config.toml
head_dim = 64
norm_eps = 1e-05
tie_embeddings = false
parallel_block = false
init_std_down = 0.0
optimizer = "muon_variant"
lr = 0.0159
lr_head = 0.0111
warmup_steps = 200
decay_shape = "linear"
seq_len = 2048
doc_mask = false
train_tokens = 908700000
Each number is 500 + 40 x the weight over its row's rms, rounded and kept within 0 to 999. Layers, rows and columns count from 0. Numbers have three digits each. The size before them is the row's rms in percent of the matrix's.

# up: layer 7 MLP up, 768x384, rms 0.096, rows 305-315, columns 0-191
# down: layer 7 MLP down (transposed), 768x384, rms 0.0689, rows 305-315, columns 0-191
# gate: layer 7 MLP gate, 768x384, rms 0.0902, rows 306-316, columns 0-191
up305 095:488517551492407468519522578424556524521491534551547460504541489526371497434480504466501484569476479512553523503542524437488481516505492508529514475486511524510459447531510527498526475517411474508455544537471482493479553552468514452577505550564539488520454555540523509478554541506516502500493515467497483496420463434517501490450550532424519489539492456595456503501497516571529491509507603515471521499552485524454519495482500487446498515546530494447487503523484489472537556532437499564479536471452573492429499493458493446552520451474499427470558533497484442521513486551514557469
down305 095:532439470514541461493412464482516506489498508525532449429516508479482501458493516506501478511511550448510493493496546465524568543549545462511437504588492492525489512465479459514522425511461454455510530446513555479580520560518518398416495523539485492475493541456470542514499516476543501521489512503499552506433557409447482562537451423520546558448549570470477530545532529451461469561516466459455549508505444538511506478493443431493526433566551487468460551504520514495543415520496491450483476528445468490567551463466507452554529540465538506512498499498500517552424419550487512510
gate306 108:462480570484478520518514494426535576475420469461537473490558452467481477567428506566462457491439486508527440491560517529507525455520456451479543434452503477503475487489449529490480449455437432482504481478463540549452515571557520523459517542511476523455580467529503536443525589552465517485481510477452535515480449442508562466461488524450487497627512470457532457522442606503462485520474475470494543485523500450446468495491530532499446490512550492544488552490456460470450572440560557500539519470468509504481550513474467520452501512468444442570505451507504528437541538569483505480
up306 094:489467522481552573451406498472510558514505518465442523469479568429492439455516499493464471453476523501521564532510423519497517512518495498517517531527524422531523530456501536464532499496537531532557520529508437442441586497552468459447492470530525478448418445479546509526526478499530509494484500501487506496533588547510533535514485422515557537447494531528532543531548533523440581448469521578503507597560517497484437457519478573516462546446466537545541483539427479513560526486537514453498539452530469441556454456470479463457453560461470614508477520483475529533546523529508560488
down306 097:526515464503533433474529499515464425517509471488497500388420553469507525461492470474500546557534489495525526462488400392461477543533520501526498570486488557498488475447533559527435499518498573515506497541507475483500468435501436557527512512500508470548431566513560493546535458452460476440535446461449508501504562517490509469477528498551515538479482519508494555514540439476514441493493469531530506507479534545558567528594497450497548543520488484511548505503494590477512503533543514499495489520565476526480459489521559563464454401510534488464494550529480451550430465487483489536
gate307 105:546501519507486497526508485506475558508511567450435537615502526531538513456431545517528496537539444472533466501425468459488484538522456549489541508437501554514513423465447529508486443538548463547560509524460493410484549526486471539529519544514480504514518527510472524474473475474504493474488460518447509503462488500505515579548457490505535489442534452462518431529510459428511465440510498462505483477517518521482515514496380615486509561442546496521544460522498566517536489546550510501464496491478450449487478483483472550518519512434552523474561467490502489541503497452465501474
up307 097:514533440522437393536516541475512537556435523529518508531510560497491456485551468527480453585501534491509525521455458511505511485556542530466484469523547475509518543571525447474582485494517473393527529407490514454527489512543507516493508501565454533431547500489491467567446492578511467442436539516545639442503489467488543462505531448493541478481560574563444493486464452505505551456506416489522491514445460530540508475465509520458492467492576470515502413503490504503558492516490485458497456596483517561425517466499471575526500570503501518465465490429500563516452528442502492506
down307 100:508426485540501493444504542557513516484527517474431467515510433473516417500568467560501503461503517531531585472506479491590485543459457492419515526448460466486539474533476446452448541483476517481536525539439492502527484439515399483488484499515539535542508414468489558508574469491501465470517491555457558525468574591531450527626511496446430488453490532477548560529447523474548519498500511524508559570448515518507587486557569553512561575485496516450500488491555465417479572548527526557490480501566459428438523503538497509487467540445542527471521441561511475504515470605539518530
gate308 104:420480556521448552435545442533581488502499451464511525524464494511519526500570441452488540449484528493532447554534518579480448487458487529526535515484474451502477447500551452546495468527408524440529531541562502547502451479478454493533489460568504461475556480515513548482485475549487504507517448514418429558530560508580584518478499463411463427502461467495521520524525448497522509497506488438510473457541474482492480540496491461501460500589589509507550522480486442461548514421542617483510507434419500540545482519488368514520548498475486584405544512562496539542509469550471495527
up308 102:474491446468428485506506520481468573505478539473549488484478480459461475489483503528542502498557493455472491512558465529505469516445488541550540486578600491539505533601505488471469511494551475498479443412511449505490564545439548520492528527578559527472473455503435422482528515482496462535497547478573586519513522509434495562560533556507599508496521489469541528540445528516548493444465466536494552482471487551512503452510481430453430545397455538527549552480500456531505520502466448471450562576549550448497543582502531494457524522487527511514460488490495520570486452542451530529
down308 103:514479424441512519513495518466541485517553542505524465433473505489503419495535414447436432555525510471456396539528525552532537474458504541465471488508557527472490519529373543578524549457515506535472465532510557485523512510510483490461516494568427468448529490497483452528522456496498554512487499575542526466560443437492530452496591576475524555546623440528496521483491464501478456559576465577452490527520550610466486520516558443469509493499506499525486494473496543526487487507480501511404495529475414564409528541408561470506522493543567480507537493501516480490477458535458538491
gate309 107:504497504419542499477443481505526512587457547501514460489507477503471473537516491496599564506505467470506486439501452489488547464457451573521448491541510475413454521545515501496438518495569438529557519460463548486459550512533478485495461553508488435459533520430448578457513546503481523439547504527511521444476497500465427476472477427465472535519537522575513572492529457505489563537504495493545503488477464513473546565429526468535475485444471482521490526563442558487565506579466507519537544533524549483493474495464519503507526487480495459436412534461507526543432504516489544560
up309 110:498449554469469479514479559418448490525495555469489450485485430551509481527474496578483549448552463461487493429551520499541462487459474563519462477510541512466516500546530485538486548496488491447488520558545535425491488531484457526528502503527517506518502461450532499545482544610451550439497456522576471504456521483486531516492484487465494461522474521517488537480470432520473522528483490515547524473493456426447595555516484531482462507515559498507440503513414526595431472555527518489588574617516493480558501536483506520564508539419483414474478467523613548456479591510512528514
down309 110:507442512483482457436546507492505547524470447480495485518482503465423518525474452485538501491559489513492496459446512531534489496524521472517422442530486484460490469542420515521466471522455495486477524480500439443486508559458568453541496491539496496529475518592540469541494504445521461450412528546462466542476540490557495520493447483420448492543466520471513503498476470471512533462525474562517505488461451492467560496558470485549495618475494440476435518492546468524486517528496491495578446473561552471512478447512535523443531445402492465418452515509522474496505505558575531488
gate310 100:444491534535454518504534478501492549498566434462578512505429504464505487461518467534471491558420497445461430545486588448489491457512456506482512506427531584448553422530561397459502499525474525524421532528506504548488528415471463550498468496513467465546532438489477461416502551563522492550494530528518485519550517437570533516498469491510496564495483574484439483499536515452544509530429566557495503471518528496486454482549551507506506497490514476579557563546419524481491527526509545510483498564550472522528517508587496579489489501531467539534564429445548518433480479497425442444
up310 099:532539539469505420445548497487522519534483498511529453499545498507464528501469485530535547531572558467477542488586484497432476585525489456502464464508482425468474507459468534480489443517477513485451459512468545429543496487499569503480481480520465523451498556488535515538428417398485497446584474458485434480432411519470524534556488511492491439505498531483533526484471407582488469545493552484500516478486493480531503521440467557481495522505539527501469490474494477482511527518515452455514519533526464525480558500469470397459446492465439508489467479525396527556484577561573600545
down310 099:540461474470448507489501469425436437497478493540516487456486489497463537451481506478474437530488497529443519524596422436491515525514485548495526472562521553453561499481444556494463511551531541426495504475515515534479449566481532505511580503508570510463462531570465531537552462442477541486503463543482504494500522475525487544537518455507503383489492564597427533444521441529477465520446396480470501461476519469499595505513514464440460507519526494474516466501487478496459484559424519579578552484462515515572565468487534586537589461510553453503490540516548460513507540527574519533
gate311 109:552446513512524488510533550524498530533486523521452446476524512532519552500510414498475473479535509508466494564512539495505503534535553533482484517525505494455459579482489556524507590514500516529521530556484466577472483546499493433494463454497478428388507507600503480425483526484565564537451507505557445404433508508497440438568539528469563509479507538471514560516552525436480520446491457532491461561504540438550511560542471460552516470531497485527522513494490507515580543531477504516540481474448483448494463448520389495517508491504559536437587527558491432421529460458498485497
up311 100:508513594450483513460551492477500520460460518506531531455547491494491544534444505538535483579500492514491552591485501498528535516537527546534478465527545475556494465516449535496533482558463500560553481546478531549474527503494486526437478466423506544529503457487501513507487539497558459534521571467462434549500516522509526587492575418414485566491469574548472489526493532580470511491538498561564498484481483425465491515585513551469462430484440512488440535473497520477483510546420547570394501446473462466481534484525477482470471495539475504453481604519476488518530470520448526532
down311 107:549540525429519587450521486525502505546500555490440477495514478565515544530459468514554433461460500538433471519498516570565466510521456452489475515557445451496523485493509513489467585495519439482471499418551442493494504492408501479616422444471498529418498503503466490468498549504484588541565507499478461457469447504488443501552516561551431486491465562436577516501477534551460484444476466529471523510470544464549532412450492483468517519469467525524456512536508502477505492503522528527479476570474489538451489463524518463462465546522525481504545531539503454488485454483519505499
gate312 101:559535515505525454436487496490431532529551517473486597565493545441499506437469519543486512477503471464412497517479524556487516563423494560515495388501567459547477510520537497452430498489503505514535477512479475461538563545519529540476455475488460516507485498571523462565493540538401486507445460494510510403442576530444518480453454507487468517463502438564498548481430523546561572474496534434495524444487489475535525462457495513544445491439576516529488568469568513515502505520505508502485523477511516473480502546480566454511510524530564627529479520469482621451455469558521551517
up312 098:488549432529548455420429555492424455477495486424489554515501514454458456524470492535494484506487500583483438524551443444499501552407512532532475518490456531497457434527506479479434536470508499531472530467559507431486563475485496487476542419559491489489496533515477493552466533564478465515489373497495424422484502501476523402473520530398532517498451483550520487554408462498550493476493506477483491472525402506431441523449538525491435517489498486485451504483445478540533566578527412468559461516547538431528577516531506482424466512554533556463462457529504535494466447542433555436
down312 103:592556485544528464484482492540462517484434517561477475408513492510490498514489542582466447531522531446456494512462542509509435533566440511482522500544584458432457541542540524439437494504444532472543453516511504531577543470495462571482503407553549529503540528531559558539518430543498373524542455520523443410463504534462437492450516446442544522480454508588497550512523487444434572450544472525492565421432526444437508464554492533552521523497396544506562500482580516567499512467548492449571539479460506499563482464532518490433442541495573530542511466507467530544497495463487536545
gate313 105:496499485503490515422556418427503465476505552475511531534507505502502488456561486499515532496494517488583516491478507507524443552546503542419403513498489539509567583486543457448539474491503480442478464412459476574536529488497469561473510560528496517477505491485448499482576564516433475503505463431501493506514519501521508559508473438524500488507489493527425449507544545438512520582505509471492503600501499464491448491498462474498480464507553499519547557511506492528526505518441559536444474567449481504468550534548507510518545558451406475494468535447536545507441503554451453482
up313 107:500493441488426479401432545430484495494545469505451527558537581503507527410528495475551498507522548543458504507522511502461519459596531474499456550471521582543471543493492468536489514529513519480489595475499523526549427467494583523466487475407498457478582530470503548534572550531534522438468476477542514462475485526527505502586459480416553395484484487548567497495506500482498472501464465492572489513539537468519507562522389530544525456445481494491521513475440494445440495590518537457504522540463474398514553547536494612560534508416535453469486473617515606441501473509489521480
down313 107:515532369518459492462465489539520512475483509485559493499461497480487502461500517543440488585551473488461519480574548533421481494539503516475489491497512604558461490452477383473524511505503532457467478532464434543558563492486505508499522539468525539488441520491506521447558560591454536485485456533430531485403492517428559386517450449502495406453421515514538527505547564530529493549486548526502508401462526509565480557501528563531473529497490477531544448518492466502448481443502518507548484509455471537460481556549565581538552478493457518540529539447515551434564497517489480528
gate314 067:520369519516487519489512512481522523519502479555487499532507546516548567490474489499440457492520487542504472454469478469480490500474513543431579473559522473517477543481544413540471429473515479475497540497565446517523538448523513525481537496473578460418465560549618428566510522533462489481516546525470512513446514508483527515494471519543452591522507491464509461465465534480408457445564481496523482508495484553413455516514502457540475460604516557556539452486464392521497491551574439484497466575480503496451525485433560458509520477443533521505511529542501525516478509531467476528
up314 076:475506490506529533435563467515483503511545444501492507565514530516555406497507483607488474447515479477457482486494436479599442483622502531525485528486540494540574527550429497551568512560479479477462472458508519497572557481503566472443541446518490498477442519509583512503422499523575506483480516540522530482511478492532578546479459530536530583489515607509482566507637569485492381493559459494525514437504456476476502532509489487478470436484480525523545479511446480548484533523478475409423541483494459502596503425522429541505535494471520521463438504552518557520536462548488498519
down314 105:526524471488530517451515489483455497508557555535495547470473511432498428445494562582488471505486508538450470495445438511513471465541468503479464505442559476544471467530480451467579526574476492521484564464468582458523504455468547492391507526472508479463516541545511470505521493488508486509484591501494600456487501464461483470502490500515525526515489523536436508530570544476494457502527516530545517479481513423464543543539496466487434510513490526501564484507487526555568496474574507453468510506517491535536480370499463524555608523525553535505485485510484479475467452497474487484
gate315 107:472441425491516512561472474531516533459489499545477526527510508521493571510516493506607514540508444503497473505506509461500497455457512541477465480478504475603505508518478629453537617477497479495426537474514475497498483473434558524537493496511423471479551510441469513479452418480557540490481503521495556491432461440554473492496480422546541519486547526570529407529532505546489502535588515517562506490482515494487481479445510500542551481454545443530485508458473525521455518549545491500488511360499497530544441515479551459495489538492534495423569433457496495486487497557543501526
up315 103:457522465507413536549516445450494570508540549514565539500534534473548478518492511491512516499510495464489408519508504445490454569556480503528474489534477476492508481462472555470537489506517477525513581574549486558442587490544496429453478486468450523447484472490510443502499530507561485431558452551469456537528493519490532478534607498490501469511612533440486525439522465536486517478513482454485531441525475474558494506443472510527470490483470468526461554482504547645514531453485403533547537492564566549526476513486517535477496489534579535464467469470516563534416523543506542520
down315 109:554471447554482421468567546461495572388520476537484511506503473458533441508467494545482487559509476498472498614587530542510519531519399401520460493515471507520490535497445554508485610530505498498509496438475423505487495484438515524522551532513464474528502494523414531495506546456548496516454485490488511554461509495392448564454514475473525515483503510538502518488515488452482555526458490501425415496503458574538555463533468523490444466472441477480482480500526510588502488556431445428503528487523471515511453502491528428521498502485547497553443495539459476549537486529444433439
gate316 114:511389453493540471485464448523482549514515452514563429526481567516469491468495463484503504572480480470443474453431507518529456533563512490465432471540559482499504463443618511554462536510458471505465460434563592550482506516465511491505522444593546515550476473546443444487487473519442545484527477485489470496556510563490463471464543452469508485502440508458519468513503441534536510482524466445571507564573524533543506502509483503538507531486466598561576532502499460470459554521481470545503567488474499490536583550451528476483481486520496528539512484563504446491502511564530509474